{"n_head": 2, "d_mlp": 768, "activation": "squared_relu", "norm": "rmsnorm", "attn_scale": 0.138, "lr_mult_down": 3.0, "beta1": 0.93, "lr_head": 0.00654, "steps": 4929, "dataset": "wikipedia_en"}
Each number is 128 + 32 x the weight over its row's rms, rounded and kept within 0 to 255. Layers, rows and columns count from 0. Numbers have three digits each. The size before them is the row's rms in percent of the matrix's.

# layer 5 MLP down (transposed), 768x192, rms 0.243, rows 539-611, columns 0-95
089:161143133093160166134113129067144202136145116129100164122115134139136178127140205104141195118164077127129129162147103153090087118120152080177142188087124158166147113119149126167105142106125096068111095093158066123112078161130094117120126113090062144112124149140086144090104163134159119155
097:139134130063086056157108150176161167129144116130138105193095088089081063120113173146111114149110107191135083107131149151119122158153140103167099149144134127060170169140120128095191098151202137121167186103139092143091175133122202130131103133163165175127168124101164095118138157099133125173
093:172135089135151203170143154118103177086137147141099117141138122129137128164149133141112083085168105163144134131150129153162148135131073055141163146093099162096162106063195143101142099123149105110060111108134114163145098120088133116132141117053105112101095095101174147117132115105136051130
085:107134094130127115121117072157125157154079127134068096141119172147141142115143105168137153157138093128186179137124098195126139153096130128203075114103174122145212158164122141083101122147132120168149160162121104112018112133074127075103132121130125162074137116094135145113118123153116129131
092:145113114144091198166087124108155123126110145141140098056178149127135117082126105186089144167107161145095169116135159086114138051143103129143178149046176110074144105164198150106182112186106121123151155133193176107072137151094126139137094133147091128098179085109163117145157118109122120129
077:096082103082107148158117061137083131129130110156157164143176099179064138096184068103098135148171094099114131153145133169124092117127155091130143120104161096179175138129145121151134087192152161166156120110135109186115134079085166140096149098145145172106118139136182117125184103144069096142
098:073109049162186123123098140105088154185095124095135102136144188111106117043147137137113169153159146123168151107111089120153163099136117103122153079189122174117144160133092104137111088107173120081133116141106114091168114163134137107106176179166131096148190186130115174160138115153152105132
097:117102098073132147131130126185135095180133152165147123120150103150105083136179176112127136146100096112152125168217120168143100140115173113081134096171137160093089098128191139128137109147065156143106157135105135085111138153194115166188178122149150101122195107111116126049131096114139062123
082:108108079078111150115139111157163221122075106110111116104128125106062141136136124099136142103114140148159141128139116129044138187124099123150152148102113107115130154156172111098079138158142151063105106086132132155147155146164110123172123138144110144170149162122153139092124137025117118152
117:098121092122112136093152132152123091116182067144162172139073090103169155171106131103099156137161186112145087136132185104163113093177116100093119118136168153103124153094102189054089183124141162142145083167100098183113103169107126080100157127122199080134115112068077126118143115122131156131
100:150174147086173131151095154083126144115108129146114122113129140160110151120171152108181109161128123122188178165126124105188105131177140105152150131185125149108127120125109159130145151164158161116146161105185156135056098109127090127144143123146109167176123109140098081112145141131159059210
101:120107119127140145141161156105134059146139099078138133077081107050140146166113190144156124098172151137144133155109110104160174105111139128144145103113120140143165151123124140118109133068169120128149144151148134168133113118101159144142165165119111114163129097133199115156248124156137153041
099:157166112144157078107100128112086076103119150106107130178148108157160123090092113120126141119086056106130094095142112170095134165135098086159100033133168158119138077130176146039155103087133095123145086123082124056129134096101066138137192099133123086149095152143080169152117147187153079131
108:087083102102098141087162125200127088154112153105111121110080147089073109117052064161127108147110120105153047117131125104110141168111121099124105117120107074152111122071134112104071107117230119115124089160181174165149140073121096123144166128113163178196100139122105138090164110123136194121
118:136142130105139096143077070131162144111127143106130122114200089160098116126138086111168077177127111144180099115176112158139095083123186156087185153077117107140157032122170173102064125136123165168113151126154144147114132152112152091096145157044101106162105098071141128177088135207102124182
111:156143150103160156109126173159169106093117106139150073124110085137170142028134123098150110080130088158157128084159062066155149130131129109067107104142113101104164186151121197162140098127124141137186108156075126132149144060109129079111116125087115174112094153190167139104151152095096129095
112:104063136158123137116125153126108076144110126076161137124168149155088139097118171140140097117121095104118128120125116086178113090079090095135144153152171129081157221087076123174161070149119169145083078067199117134162139082113116121130137129107127125100071109191133104198102132151139160186
102:159145194115152146144100103133194193117117100097116112136161124197086158142140157174144143169159110123139109071111160115186198115096103122113132117120140156186137144140108140135106160082175137152139055131138122174123152109133126139160102166132056170096166079135170118168072089186096115185
100:087074186118122101133093141097062080169133097151100129128102125132120132163076065106078119149119113040147154124107167131141067111115126118118158133189096116095096172152083153143154116109162106170149172181148157118106125138155099153085124141143142141056113161104125133161141103134090094086
113:149169085136095146105189165154094133156121168098090185153172182206142113093083106153142182114119086124071103082138103146138174104150147107109129131118108092044122104163100098131145086100110125123131149164137155091160130107112151148118169103158095117120100138119179145106121155132177230103
106:099202168194089138139137122090136190154129095138103071164103106149138131162173017178135088166114151172110130126066104066152156072169118120159115087065196116122175141146178109137117121132175137130166122090109141137074094098099088095080161064135100130124125125109136157105074124104140087130
089:136140115117079145059132182110105121116164107150163132134118127150121152101077152161142199120159128142093217071100132168129127085080066121056150171162115083159149073082092125103115101113147137105120140128109129131136166068150090092141099047152118129092125136120133136087140121074173137132
097:121122155124127122111138149184189172124111123071171115097123105124121137167155075194084168127146057144154124066113170114163049127129098159151158191136186086120094124146109089148112099109160112117133038126169099147140121163192120110196126152149130154098168156153113166077115188117122133162
108:106093134026228121132154101139142094131144116128141093086127127101144094115133108094129107174093100157090030117205131165114124066100115149183181117073115140188050101095102087117150108118141109091116086176096159087122118131089116137147087121145154074154115105111129073081151095149148129151
098:148145076062131129108191184141149128100126148090128082135103144071141152215148139127163091151135110130156144106075098136107181110118128149143103136120163107092226127098120175103133096115099155120115166131129104181152126113144136077113118104111145115002130178075141157134183146173108183111
085:089101124087117153069134079174151205196133051149173133143111109116177184066168123091135110162126095097141098101123051109140059119131125111110085161129169088118176136144143144174120117167140100106144090160101136138127092133141125142093086141098088172191120113126123124177186080147096167154
110:127126091189019131164069090148141111098125105151139120170139105136178075153058132137096133129119193160164132104079185086141152130117154131133083158130110134102129165100151112150127108157135155081088148099117119116125089106117124118094118066163065177112089099133116145186138147134140188104
101:091087172139153137115071101130138162129151091182089168140108124162122117112133060092095074173175092124170132151122092160138095062080172091086086105163103097115135107200162098084132182138114143132144139154147121144173113163124168162103110102172086116130057124123129133164163104123123150098
095:139118121195167157134112151141114147104169107146129141107159178156162117112162101141177134097130108153082146120120099083119203115138095043126123109146080088170239168115180146125112119126118088113074098135159115138082141057135142136109138143128096140141166107152173151159146173113141118194
096:148150103139079091158086170124136168099137146099118190100094117081177095152152137147117194125103126073147146138199140124132140085154136130124121087174113154149125124117097100149119097082125117096124076115071119100120151172159139174138215131059154147215119124092125084103145131158147118111
094:138198152129135131112153141186142187156119138141156066143161073091194155104064155081142121177125120121150091126085096107161215136161137116098094094126108170108109135115115110127138123081152095129097122146154106177099152123190097084117096070191155146099106125146087193103171125069099147135
100:152166120161160125188104172153159106125128188167114141203127102070086121102149153148103146146127131144104092078120206078081212122085125164197161132133162182154171141085142160165113171099163185209122161116092113167130119152132121040106055098109111129085152110121178146125084114099103083161
115:128197131166147107111107182137110132100121147163129144169137159070150175108114165082149125114185198172117170125139114125107076097093096135131157109183148028156115194095088173159136174142087122106129192117098118088141121142134176113162156151111126107107107140169155134170129170052089123163
085:153138116087120101175154106109136206199132139128126162107085092086085192151119165142150121136159131117130160128128049138122111111111048106097143103147234123130152093165186140155137125157147096147145155122051076054135101172152131102082079127179143135157095118098107109121115159162096153122
079:102143160137143112121104118085076255130131121147136166111154154110133142124146128205144195109118085047116119133118144127110126129124152087105170093132104069119132119143149073130167131104105090101168117126096077115124172126131181125108136113115136091150129121094138119132129130105129093147
109:120154139137144146104142135069162089107126109125143127200130138119111094129152150120143097080135050144055087137174160149144141122118132113124119128115125145066119155071101094141117151151116064182172101129126136156140141176142139141135091166171119106095077124183119188098166182132095110185
102:100118149098132132141087104111111101111144098177137153095132073189103070116122092149137064151128127139138162154082108147165096084118137106191123113203134105150170156137121136169117104089076089151174107142112094142119103100156100111097134182113082073109120165076074107105141169113169155160
112:108147159117130197172129133104104189089112110070080092107115126069095117110091135147148172108108127135137133129110126108080103131083158175118156130096129088151185070130098117127176109115125148149167084113114119157090105067171097141156113129119042108092131116189093100106130179135119122142
107:103073186151115148113110122108069140149102097174133080078197112106157144120112121160139144079179114191174106096125137109139136114121103073143073130114161133132066166121180124100082126154126092064129126120095128158150046111150136208129206131160143146139124114116116136169131130072072073148
114:056136155139154138160114111136150088105084086102155095082094102096074147182153118062111143152147090100119124091126115140146116127119060108141091210201126121138112190084092135163104155134135110191167069099158071144153162167133157127119157116129141138127127116142146150131082123147110093123
087:105092076064132154083112151139126122179156108061149188108127132097143164161114134144119141153082137067127108096108074109160139174063102106136087127101152160141117140127163105104119135135131122096088117143113126154194086138166090102148080096174122132156150166154151150112180125116096156164
111:068134105121119129159132154127159103150163105140076160115143148127130106104108136134163100139126151100131160110187100117158096104116123216153150100176175174137159169129167114087126111110111136084128133159113136076143160139142143186128081123140035141170126103155158077152136082083062112160
114:162115096128162109099120147083064152113101160095146144082125147133152090122141183095131054119096133131149184171128155085110061141108126109160146073148054108112085137168129164150098166156123159137136169129186070144091120135072105101138144125197144107135131145177086152054210148104152148102
115:096152142104181153138167082100114127173190174171133106145099113131100090120111138080080157132168069112114118175143178150080130106109135120154112129110075147132103178129144155077115113133147114152144092135145099198122119141184114118202113128111108088158154084183115141125132165138117157150
087:181091120114146121092127134145104152126123127144145118168118066100147185098153073121105122132056178072124138163144142119074136192129165137126081126123118094070091099112126142148074080112173084135088104059121142155143117152096206200153131153083132126135135098169113123175103078152130148133
104:143131100166120120182114124098112194170091108147140113098114113133155114152049131088150157068143076123138120150128180156114122137146094116127086182120153101153089160141100134111156188136129159101144086101143113173105151221110185145142120190142159141117109078179092089147115127094167066141
091:142164079131199133128115159160088140121128105147099133149119112154102176152137141063148147196163051124101122100132187113158145123179117154158170164157082124162126097109092106135145156115131133142070102225136118077119093159121158062099126131201136115123155226131139112131137119116103068127
074:090152083132171115165090169110103214117131086160048058124149164128159118132107148146111134106101106124156114133160097129132156070092088096159106106110168143118114096120138129148117149089118158178096107091132091171121133157161160121088153155171163131139177138159108100087115067165173088054
099:118134069124090068138151141076096078063091171128088139172146125053119169175097100083095138150117170106151138203151164154102079173119118127143093190117144081133125128187109091101151165135093057108121125089130164145132203103101158164135085174157176154075167142134112162110132122168104142131
097:157128099117111118115150125091075195113155123149156182166108204110177153066088110150151136135110126131127134144118136151117145152151100095172150182100088129132158115171144154128101178161111084144099116140138158174084125134104141137131121128153129160186179117161176111068131087179092127084
097:137194079126153064118097152101081163198087157047211124111130071132181194162121144136160131142086178167167170079202098071157110152159162181155139124185120165078085117087100170168122092132135127096099205087164185106094143185139115130126191113090148141114143123115108096143156160134159134142
099:188150116183138149109135187110140161141113176226108149142118127092141113170189128151073117128165166114121134133159103103139068111091117134194118130156134116096148125190209108150169085119157107141137102099092118134192129073099101200139138177130099101159096060079152147141123108134117047108
101:161193181143168106109153122122153102158105106138111125127059101062107100122134147175145150157120140198106159129106144092161149169112138163119134129128091196169140135095108112163221152113167140098163179142120121143204104148127107145126117112146134142179137183101069090134119148189070110166
109:113152122090116111165097102092124074152195081110113088103113151184106137129114108174131148152099139136125100119064080085129063035123157098124130112109132164139131144133086131147075119152179142136104190084153122130080139088087076103142127125174137161128139120135083143148111157128105112120
114:145152142145132081126097130108089112108131080162129156128140135108096119140131164097108142152133055142182086099112176106136115123122089121129116135174134138137197102127123190216149101152154107139128150141066126146093094088055151128133138165128089117060167065182161154121196109166130157194
099:144165134145078084078138081140076128095117151154115122148117092099080101107130130088144141197112101104121128048146145051116069105181116165090108129077091117168040129120156123132138119098151145151134096115112135126161085119105147153150081114152140152151193098102156164146109137111108114118
104:135173135121122173123116142102057101108184124145108084136166182086114124131080153139084140123117125108109117147128194098120189127123097056101145118125187135152099147107128089160093102062127114163159136135141155180106111213150133140059124143107107168168167118108189112119130169126124103084
100:117155144154130065139095118107089177142117084161115104162135104073120144135161147116139131104089104095172120052183085149147118156105104145192091111136135184141111128131162083147109086126109185151084225119093095115117090173151128079129175133098062165192127093120109143085064112091115108164
081:142164142124134070157088058118153139105088139108133095148113098141187105141112134171103194144168151139145169130082064064115119137100103184092173142143189131060160147156109164153131063158092105103141127097137085103117154132167073113133120142153131102126119142152091118161122145125057155108
109:143133147103115054118145092159115092105100123161161116076109157111092142109161141070082125162087081109143160137187103128125069151094094097083127105135113026079095188099115090150153096154110082118170122116111102179112126122135132168134140174160130156162142147147119120097090129161102153147
079:112154100165187173077114110160158169142133158143117121144113103107089174134150130118144208173171096106152178128144147127119120092137096148130131196109097142140165148108141105189140108127117193110150164084142148135075143112143093123169129143119098151080141104146113165119106122104091111076
085:111114075110112179105122154105157195098119124109112122105077124121110138128146136082146110156120160132107152057080120121149165138136142114115079145116079105168151133163148145112166075175191140130120141102146088185089159092139182145176113080145055130173156155134149085091119160122069168160
115:105153099140177076123108159148158137060110129181108109149073115192083098125105162106129102134114109112051088081107090144116115161129103147129207039133191137130126109116094125126096211137101117125135115167157080147100161147181165112069067160157116127067160115145104146121120149131087133102
111:128188133135128093181135152137129120053081079144142162112086202102186146154173104120104079170118171159086136105131127172074078127134155156150203098106105138100178156108086132174103108159144129131153128156134122164099118169120111116079125148145148122107099126101101109049143124134111130136
072:194071139152085115115224144145118211072127101149149141148109114155173105150192110086154078106145121099112113135163139120153089135150158131140177152126122143080145136125126091115077087151156098064128148175123094150124113158086159129144092086167122189101121111112135137137133129156091136146
094:136155160143079161097121064142155152120085111126196164079142111138127150065168123123125160198161096140057121075132148116069181099109143065138158132122205105147146173066093156156108093144146159135096110116118110080151150173159180097152163129211135145164076025128099156134093104141108131097
098:133095115129155136135174127153177102159104167101155093166130098153131183162141103127155160106149122185107115144111182193118137121105200114175108163114172073120162090133173094125160115146131170119125136091110149133105175178170083099145078110101134121139117113147130187085180146143146112119
111:080147122131164175117104100137095102098100113131169135132128095068066136113119174175088120108145047127085089135097106123075121100154126122125204143154139123074127147097125113103136146089148072113093150145091134149105102158169170140137155171082099161146150108112130134127139179188156085107
115:104148099135157148159126099113115075144172152114127117114181175119164121164162129174153151142144092142116140123125088136090031116112153155111136102049125097120183192132099137091141134090198140108134138089162174099080156111167151073183139122133121110099088111150175104156108110105035166180
112:152146173147122122181120118152161072148082191142099065160122073175182161081140111107128177137121079091137129089155114093148123139141134068166192109095096115156129102103162145133192134119088161168112126133155114147076138093121130120091142121123135159121130160077119168086111125046117179123
089:099110101116126067161098117151149221095106145131103107139114094156094111189067102111120109084079052147080135035140152121171070139129162131180099145125115090142123130125141100067115190172093135119066115151092129185080168153114108153171080139162118177121120106128158079090133114132154048138
116:143081076096113178158047180150133080144158181086106074165087110068058109091093147118111138122144100127148127113104126109136093119128142108150156121165155107080151122167071137128122136150137111133113092117130180127165148166084149121132149098078136133116106119123167145116136099110125123173
117:153171127131147124109100092105173111090179194167139095116139192123100116146113081162106123167114136137188170174142085165067081122133143184123149073155132090103095183139073107078142077100083164116133111093138070116103131061151125144090123121126124059187181105143131105121121125151137127166
# layer 5 MLP up, 768x192, rms 0.161, rows 540-611, columns 0-95
085:082130101110106075178104126127126072118199123138126126102110157122159101079146068114165103118136173156137097193143134127100073144156162177091157151129122135137165146124155113095217129107058154121124155118134154169167170125129150116034158090157134150124152114169109163146167106122195135125
104:088103093138127079089213228127172116127075125184121180080106149122120148135069139138149112108126131143193148103107111139157115137146109085139130087071119152163116127084152103112120150140141167122114101141075118154085109092072084144139166110106125169139155056098144156102116128147149118117
083:133122154109149109053118118098142083155144157141080166130133140131115150135107095186099129123137115154142091091137176098112111163094127128146182116094113081162106126168187139109081143158083101104034131127074129086206101160126085121156147151134065087161119192163111169098145131173093109076
091:170112163132116156161132109174131177105136187113145139142128127126115131158108125107108170064059100096125101181106198186075175128146163122151135074105115056141109099155065140060163123168114097143133125125137174131136119165146127133113075065117091147116097140069132105144130122144131151149
087:166119101166080106040114140111105128113110119121133128122097115097211128134061158054144080157118102092141121116120119097183152110143140129132114063155124117142153161166110124094119109080132111114145144140142110150186121160119153219148072075100118125128074162123129154109158182091163180139
095:191127124147119156168155063136125114108177111147151120180089136177121081102087115140113148107146138107087119116129159100161133120094145102075087134089141076169116170170156129110143099116095120101184119152148117092142096109106189177092159082134086143095191153101093119173133111100127134148
096:165160156165083139118087148169119104049130087117073165109100114078174103170101147138113124093104116132138091184100142163131092160092085128148075128133075135162104162205162116102167113177096062145171071115148116131159170214113190070149078097136095161157127125152185120129152104130106089127
089:137131096101042142127078091089092138125080135165190077145148113119111176114141131143140135149088120119171119188098104165103084169159129147158065137126105131109174099159173158171071127119152107070158118116152149142162106175155153119131168142101118080121165073162142101146132156112126123156
121:117126124051094134136114144170121160127116139114115168138120138081124124115123166094066097162125203104181123081095124103164082130152108174116144174130134073126185139107080099063109123138170136127080074194152108089113136109095190178163124070173149085114111079099020135168123142116117134147
086:203123105107095138185179136157079111122161066181141091118064121106106147161097130141127160102123088143156169111120125194164061140114095143121189159159160131139107126134123136173102171118135115118082146123138164104127117085103142169149171160159099172126106111152101124083151117163208107104
096:097182128059134075121145105153077126098142097127123114119134149193101098153123156147103162191069093107088136200082115173188108143150113079117089125137097168145151104104114186093111110117104108103145179124098146129153154135113147114136140123078116122098167109131148066148158116125177101076
100:115205128171115163051196115139084166163142095148161139174059129105113120151146153127131110148140143110142065119039168122173140174126115113141165169112143088140136172128115128106123139081139112111100055168127149133133103089129143143072075133192073098092137125109112121169142155164109105151
095:172113128100114144096162082143120128122135110148165108130113183087121133100131118191165087081092139151182122159079072141091092110094181100105124175113173054119113118121157101087082126106143133108159075174156150160183109108154131115197118143156141126117139114172083094099182090125177128144
112:102167130134129109131122078093139069139154100093138134103136129124168139122086189107116077149135061148119131145104088162177128065118146123129099171149146096176142136139150135102077135117150144112147149121148141075061098136132135105143116166136122105091177135174116130131083159187094097093
113:118147094070093093110144168137072032172094131097156101111120161167078182089141124103141104150128209141110114081122148151209113054188153075100128118114134105121146097135106101129178146117123128146163118158119149151119167174110182146088151143156124151120152136158151111104100088143101085155
113:145119100120111180153140157080107132104134131105169153143122097142102138079158084119098105138121097101157093151130107151145155137121168122168108123127099120104092124147158158154123105077142098183120097123150137134138144134163113102182134162075174056128129116243078125063119131126168106129
107:133128121132135126141185178184140132139142112135146111066120140149090050104125111153092119139163094117102153145154081158182139185190168118135133147116118139126075181105118195129142094138142168146099072122123138072125183125191177098111104145119084083145123175148155133105143117143143116172
099:129107085135118121104133137140148125136161114119123159138131136120104110175135171141126157096109159024129083160078149118148143165111095132082193042099079149128163107145086103077147102118127102139085122126115057136167105133118097118161106170147101122140133119103121136147150083130193163118
109:131153147097054142119136159148131119171091130150126158147147086114117176151135147123138115085162150082114119166042173129160139082105131171113114113117052125128073136126152103118158074118071119105120062097128141138127124118163087100149147152132129156095092125187159148151104142145106111125
112:155088079085165148082093144082127126152128115086090152151116117126086110089118143113119158107119138106122161152186078074065116113209129118121071089152139160114101083143104152121173119119205183147126093111126080098124134202108144115110131076074127155144163145116140063133165115148123096082
076:121109137132060111124147101151146044155130121109151095123143090062125120127081176065100156126126131180116144144154100133160128137119108114055098119060147141098129137160138103152111180142129163118190102042144125118202157129163068109090168132118118115133135065152105155137106084138143104178
094:135120131106098108140164172134123120192139163123098135123150185102141039144141138155112091136164181145139113135099095142124142135086110139143133140117184062149134113194058098098135124112202088146092053120150121158125173131087120093103158162125090118158078140158109103108148066101119101136
108:144114128087214085133142076188091169100150133101137149174163157173146203104125108146117190149099139157119109103117122107129114167116111128095122081148102111149122134102139106146153090127195166077144127125149175136083070158168135098090166145114123124063151163132121136168117125183162110100
091:245091095141141075160150114138083099131105107093152103103127126191098168164151167100140155116149129142121110148085111151147113138103166170163147129124111100104154107117120106110194146120116070118156150125117160143175044136202131102108155096105108086146121144120112130103153123130133196120
086:150126153147108131129121129093101127071099139172115133063101126097098125099112144089090129167052195088062176192141144131135164154116084109147115142074150119137163129143112100103163084119133135146103166151122094131120108128152160073142137104128143067097214164121135135064147156126176180081
111:100170086168135150071116132178104152167172113211138111112182158133155123140181084135071091132155130174115167062113123094113161125069106166108135182084181111158114159193151131169124137111170154153154089132097138170120096150119123143147167148168131114104159121098178093111129187115154154096
103:180126185139115156139158105098134170092183116142135103045160093103137072119085145100080110095106120106142102151197129153121125166113119096084143142122113121201142165091160077116116104141088144072111134097098197095116094087172150122121150136122164051122141139145092128116156143159121173119
096:126132114152115160135071148127105134068114151122196162102181106112119130164138124150101133061111148106168123161093137152128078138135092120079127138144116138136086128137164100131120144086081082138161118173139124157078118143066131134113150166108174155131127136148072105102132113089138164117
094:146185167111119079164063180044106122158079157118167165173168128147107136105184145165140093112110155119157138198165118155122109133194092128097170135173115129114169115094145143109204103114127141136144082121103129128055108165160168120149120152159155114090135128139168145170124155127125065140
092:184149149128094134099166145176131136141145079100156087133106176077144136123145115162109120071133129037107077110108127144139110068128117178155096185118102061132113088101080168125115062107168094153164107129138108071212149102154153129073146173094082136174106119171089091098156177153177101137
100:130120036141150158145160125137166105119133128148137128165141118115106152168131158182136146135078130088079141139091135119138156157145153108161179142153122138156145125146158130116177110139115158154142057103055118163094127173156136139085130043119157105123169132119115147105133058124096136125
120:128162089156165140111101150147122154164160174156076124106091110073114159101123176116132065125079148115116132141123204121126151170136111187167128125065084119170120153150105093093096144197051063135080082114130148154127116084113132119092147125102133151159151183132113096146070102130119134099
081:145103130149103091081148146138196167098094159155137184142140111086135135127204059099158152153077145141127121151166183166151169109140167142098096113156085081140130147162108109145143103142109114098096104132145133163086158118155109086165088093078128100115180079121128057116144087127091134127
079:155074094112086152085131149113159146145068094109113152119179118145111122103136092163086112158092200140088084167119127125131101151150150125115105137057126093070127071138194141061152129142080155166130090115038165162141143120136095162132163076134158177119098065096143117122096120152128082112
113:119101101127123111131122113129119142110107143126189095176149119132147100111196120147167112170164170104128211162094158212097197125136096129094117123142164117113110056160152146160090136110123162225122107152113102185137136118112088109079155100177125103127141132131158146167142148100119132089
116:151090083125147138119184096093089113078118077160080105070159096095093152143108154115119145136107144092130112124157147145096096119141136111083112118143148136155130124214143113099128118154157119120137145141138182086161141145108137115137100162159133197126123082078106060129132182173089163127
104:119125134150173098098134130106105108119164163091141170114112103118100198126145177140145147130082126130096177126163141162178132132144108174129137172070123143118199126101142173140154098132089066135159126111086163127163086112150118067061083150069125075115104104188089139154140092109156124123
111:075154109143138128119165128132136114147145109121127092150173115121102184133111147126162134145073061064129136118061070125151131141178108148114107114079152164167113124115145122148146128118150132179136089099075131125068120106125124106122149057091145104173090148182128109125116148134102092099
116:099189152134120140129077101117130087108194136197115136156120118104134130135120110110111067129077106152118111150152159169120116096150147164175180090174128141103089142108097094060124139097147137151129087132110183110169138120143166215138135141087155151130140159110126091139119138161164139146
084:173143094159167125122130158107134137094150143090077178132142116105101140129123108122135125130119142129115062160121165089209146111099129152140113142110074116124162115142101104122167085169154086090135088104130133160151082205177064138073082115125148162139197144182173147128105129143123157156
109:151109144096076111160148116137165098169176148129081137101098194112132095092155145155105094124107109090129105164166127073113129133107118120101156154139174156128163102105125124171093154137189141110067179141126136100120179128117218111018088148172107135142082114115177047119189068136142114181
113:160082076134111078117117147100071137175137114159125114130115144121166150126142165106089088143138147147120168123094109125143111132122101123121103142089138086132102149137149141103118130103157125153152194123146023080087123109156108169151120153133139170101240128159177064111146133154088092173
119:082105123146135109100153146157126088154138084105144208120151112058050099151133195125185067108171140145102142128050157176152115176142149153159089142131135125164129192107154127113143125133147105132160130093128114128104096133157113169170138164138139174105090116173090089112181128173155096159
082:191148085120137105119126143166137134090096110167125168102097138161196180114132129116059163070133150099155168118096086133121135123184156127159098170127130140135133132091163071186192173170107085161180129179115155138185053145137082138127186115160137191121107118144179120204119131111116149152
101:133101106152117087120173107142160158115091114106130156072080136090138112167106116127166125097126116060121154145086150148134153169114061088136128152145135164137109151146093108162123109140174129145196167080141121170172147102154084100111130178097177108161130138150096071087109147113097091083
096:111161164142162055163048160121144121169150166155107173156130150132075111087118149102088138166159100079079096124138101170202117158147085113092162105144129179132090086122153172142110077144058099102151137126122153079077081147112146113182134119106150120125140145185123150104053156164140089111
079:129167179133152120149127100150160110102179165128183160144155124110102140135160147128074133187094071086101076129108122199113114171155182139118143192093088183129143105163145168074082143129121178103069129088110131085131074087129118150138112113087094086105122086157114151136074118131151131136
104:107144215132146141105106100125157102107180086120089122120108119149133137154134159151156104155158217146162121095115168112118077122141164152191107175108159078102161173131096157072121109104130132119140079157164132090114164142152095166106123161128153137144103156083140190109090131124103063123
098:087136150073114123077092139152145104111123110135098125167086122153111173171150182173182121118108170031112058107124143113159119150144103157084133101115112083115194091163120141101100123153150117134095143087175092132106135129120147132169149132132148072126091130138144082114075121150108163115
093:111144145102155073111073112138101147135145036077140128142122095060111159096090144080156173054145135143108201145165123155148111156130156131131080109194130109105097127152105100124132117079085130154115147200138134158131074138157150119146182171138161167166114131130104121097146098119151132116
109:096164077100140101129071085165149091127128100141089188094114094167123156141139091133114121110049097118161101135142190126182143142133135139124131100162129116114138088087110105099143170045132135147090115102087118150102161148144160180106109051123106169102116047161122142154113117097141110201
099:160111160118160113132148121149141099114108095170078091107170078073075121142128121084143171075158196079127121181147235065081167149137137109124104098140150135108115142129113106159162092119107144141143133117121127067113136083113178066089088118119124117163123154115156157177136147129103111193
111:135147148135058115131165152180157144159222114159110178127115113139113130150083134117109163105105176096101166117102126101165064090160140204138148179072134141069128111116072202090138081105100131115158145177050126155075143096078111129108112115149192158169117117102112142116168106142139077108
110:159093145142149223069118090163048050186081148122096129170110138073129068126069162134128093135155152163136089123110092189153072099129129151153165096144120071127152166128125095168145130142115131166101120126176120041099091169118121138100101083126142121139133169181147114101100111086140068168
095:139113103136058199120142128179136135141132047089134167179140128104139152120106140156055121076151141097123159145139146173075168074140190133157105112128072109126107165130156115102094138145071071167107106128105171105199122159134138107122129049133055173086083092160144164131134119100125083162
104:106152136130140197142108162157089077128153100105128151099165086148147164126147128199114162152187109136113085155127139118125146145164168116113093076151171134091153140152139103165095097094116127124136125105084131078165166145183160092117130088185115188173169151112035041131113129141107114083
101:083135111144088095170165138088131196187136139171096131145181098120180176134148137110148145107073127124100140059117120123113154146128140072119091125128152069168139137120129162206099132150118168198145106147064099109091105175171110186150169108126154153206132118151104118144132105193122109131
083:130137146136161101154136139105160069098141179117124155072140142110117144138098140164128159078095094132149139146115173113080148111086172115156138128126132132070085147160088108110153086167137127153092062175141087110078103124125090100088160114069114132108127116117096091187126139130071155082
111:112126102170077115123140160060088108137100141138176104134147123083095127077176141142095098178096111112128126107058123098117120135118117112179183089123168083127150154118196088137124181107095071155177128110089111098147110107124152131133068157149205136176119100140135072185120099206115168109
083:099154148128098124084156118091114087140093143160111093117087168134089157140147078138097124138129149135121136183147214152144123041126155094091203158098019095133137073107119136182158118154102055083116162103136119118169131148115129114088099151130115140146146112074103127112072109129150125147
072:172101097076137135093139146065114113102108151135112160152115133132098146132160114149148137082086142122068094187195119099155071116037182134158179168166101132110180107104083088101156175142163104118104061092143105136142136088118167130102116146054088083120128162173090129086083126156133150096
118:125154106135062152166133040193138135152174082127154115169097124096145140099150109121193163058147107154113095140119124124125090143116127123090180164196168131131140100098193121110166101115118077187125102156167161163116153108140099097117129111150142058113162126122099151125096096112155169099
100:187124132118127130106138129062115100117136124132144143086152111118162129184146080162157069141151200172149157132172154157090084126137175166141152143172127148114124119093083132181085110172127126168112135148129145170136095124106170112113106112073147102187116139069092094097117154087102128152
075:158177089164139084107116157190177163133124126161120138146125087103140177113133150138102183112041078138133133079146167123210169130168162156156063150101118099120057178114117133088148127087152127140052178096123104116148143132113123136140164110121091105106123148058087108133157115163156117144
084:095087162127151138134124109146173102204102114205135157089076115161120131173109088138139127134107141099070101112129138155209145085129063056098149107099178146108136132101120174134103108143086095099109154103082083108163125112160183130172185129113148121138136155088098120120125142150133091087
095:139093090153117106152169131136096103128137081136149127131073158113141079098137095106133136114094088085098101107164117152095106158129126123072109143143096138061111080216105140100122106104112110116105133187117115168105136139096134107081145104159114136195102144127123157078106138159093163138
111:117139123118088107145174128141192084206108146146132142146147147095132077138108135138126050126113152097103086169115126128128138170144116119125121151123131150127094091176153132083119107125168077134119154094129109184144102124079229082154147106123144182106162134139145102133056118177166147123
114:080135106147129134137073118149108101122138144093111111175144105090042107129067096185121140119072172124111123148178085120122101140135121091167115155104131107196143137114134126168098149085160128134130118076138165109103165083161071108146108111141142091191136076142106084114131127155105140150
110:133055144107108113135184122151132157130150085143143116094111117142098077188184139177135130095135154113120148199149166109107091107163107150152106125084168078145123180115148160175104071061130123184163128065108148157100080139155111115104112103113157124110123131100072095087150129174084128132
095:078126072056087106144137055119145152082157152081144130171072145104134153158137150151130126065082154151137107151078185158099100159192136152081151155079100126168101143197154121101139107152122154102089126101114182159190136111121076129138192102141104090122113126138127107131133126114161074064
110:133129063126096111198113099081170129130112105103063092165127152111110116129120114142118150075147152185090118074135126169107106145142123065120233131107125087118117064114146152158069073121119081123215096153112160146202102130130110085164056131085106117179130132162151101143110111117195073181
118:141085104172156103095134158080127136103164191073135148130169091108111084148108131151117156134153094079157179141138089140113081105161145174107120134148116100176127116137131126104137136150083081151111146104050137069155168150156111125072089173165052100169093079120157147140097202068105162145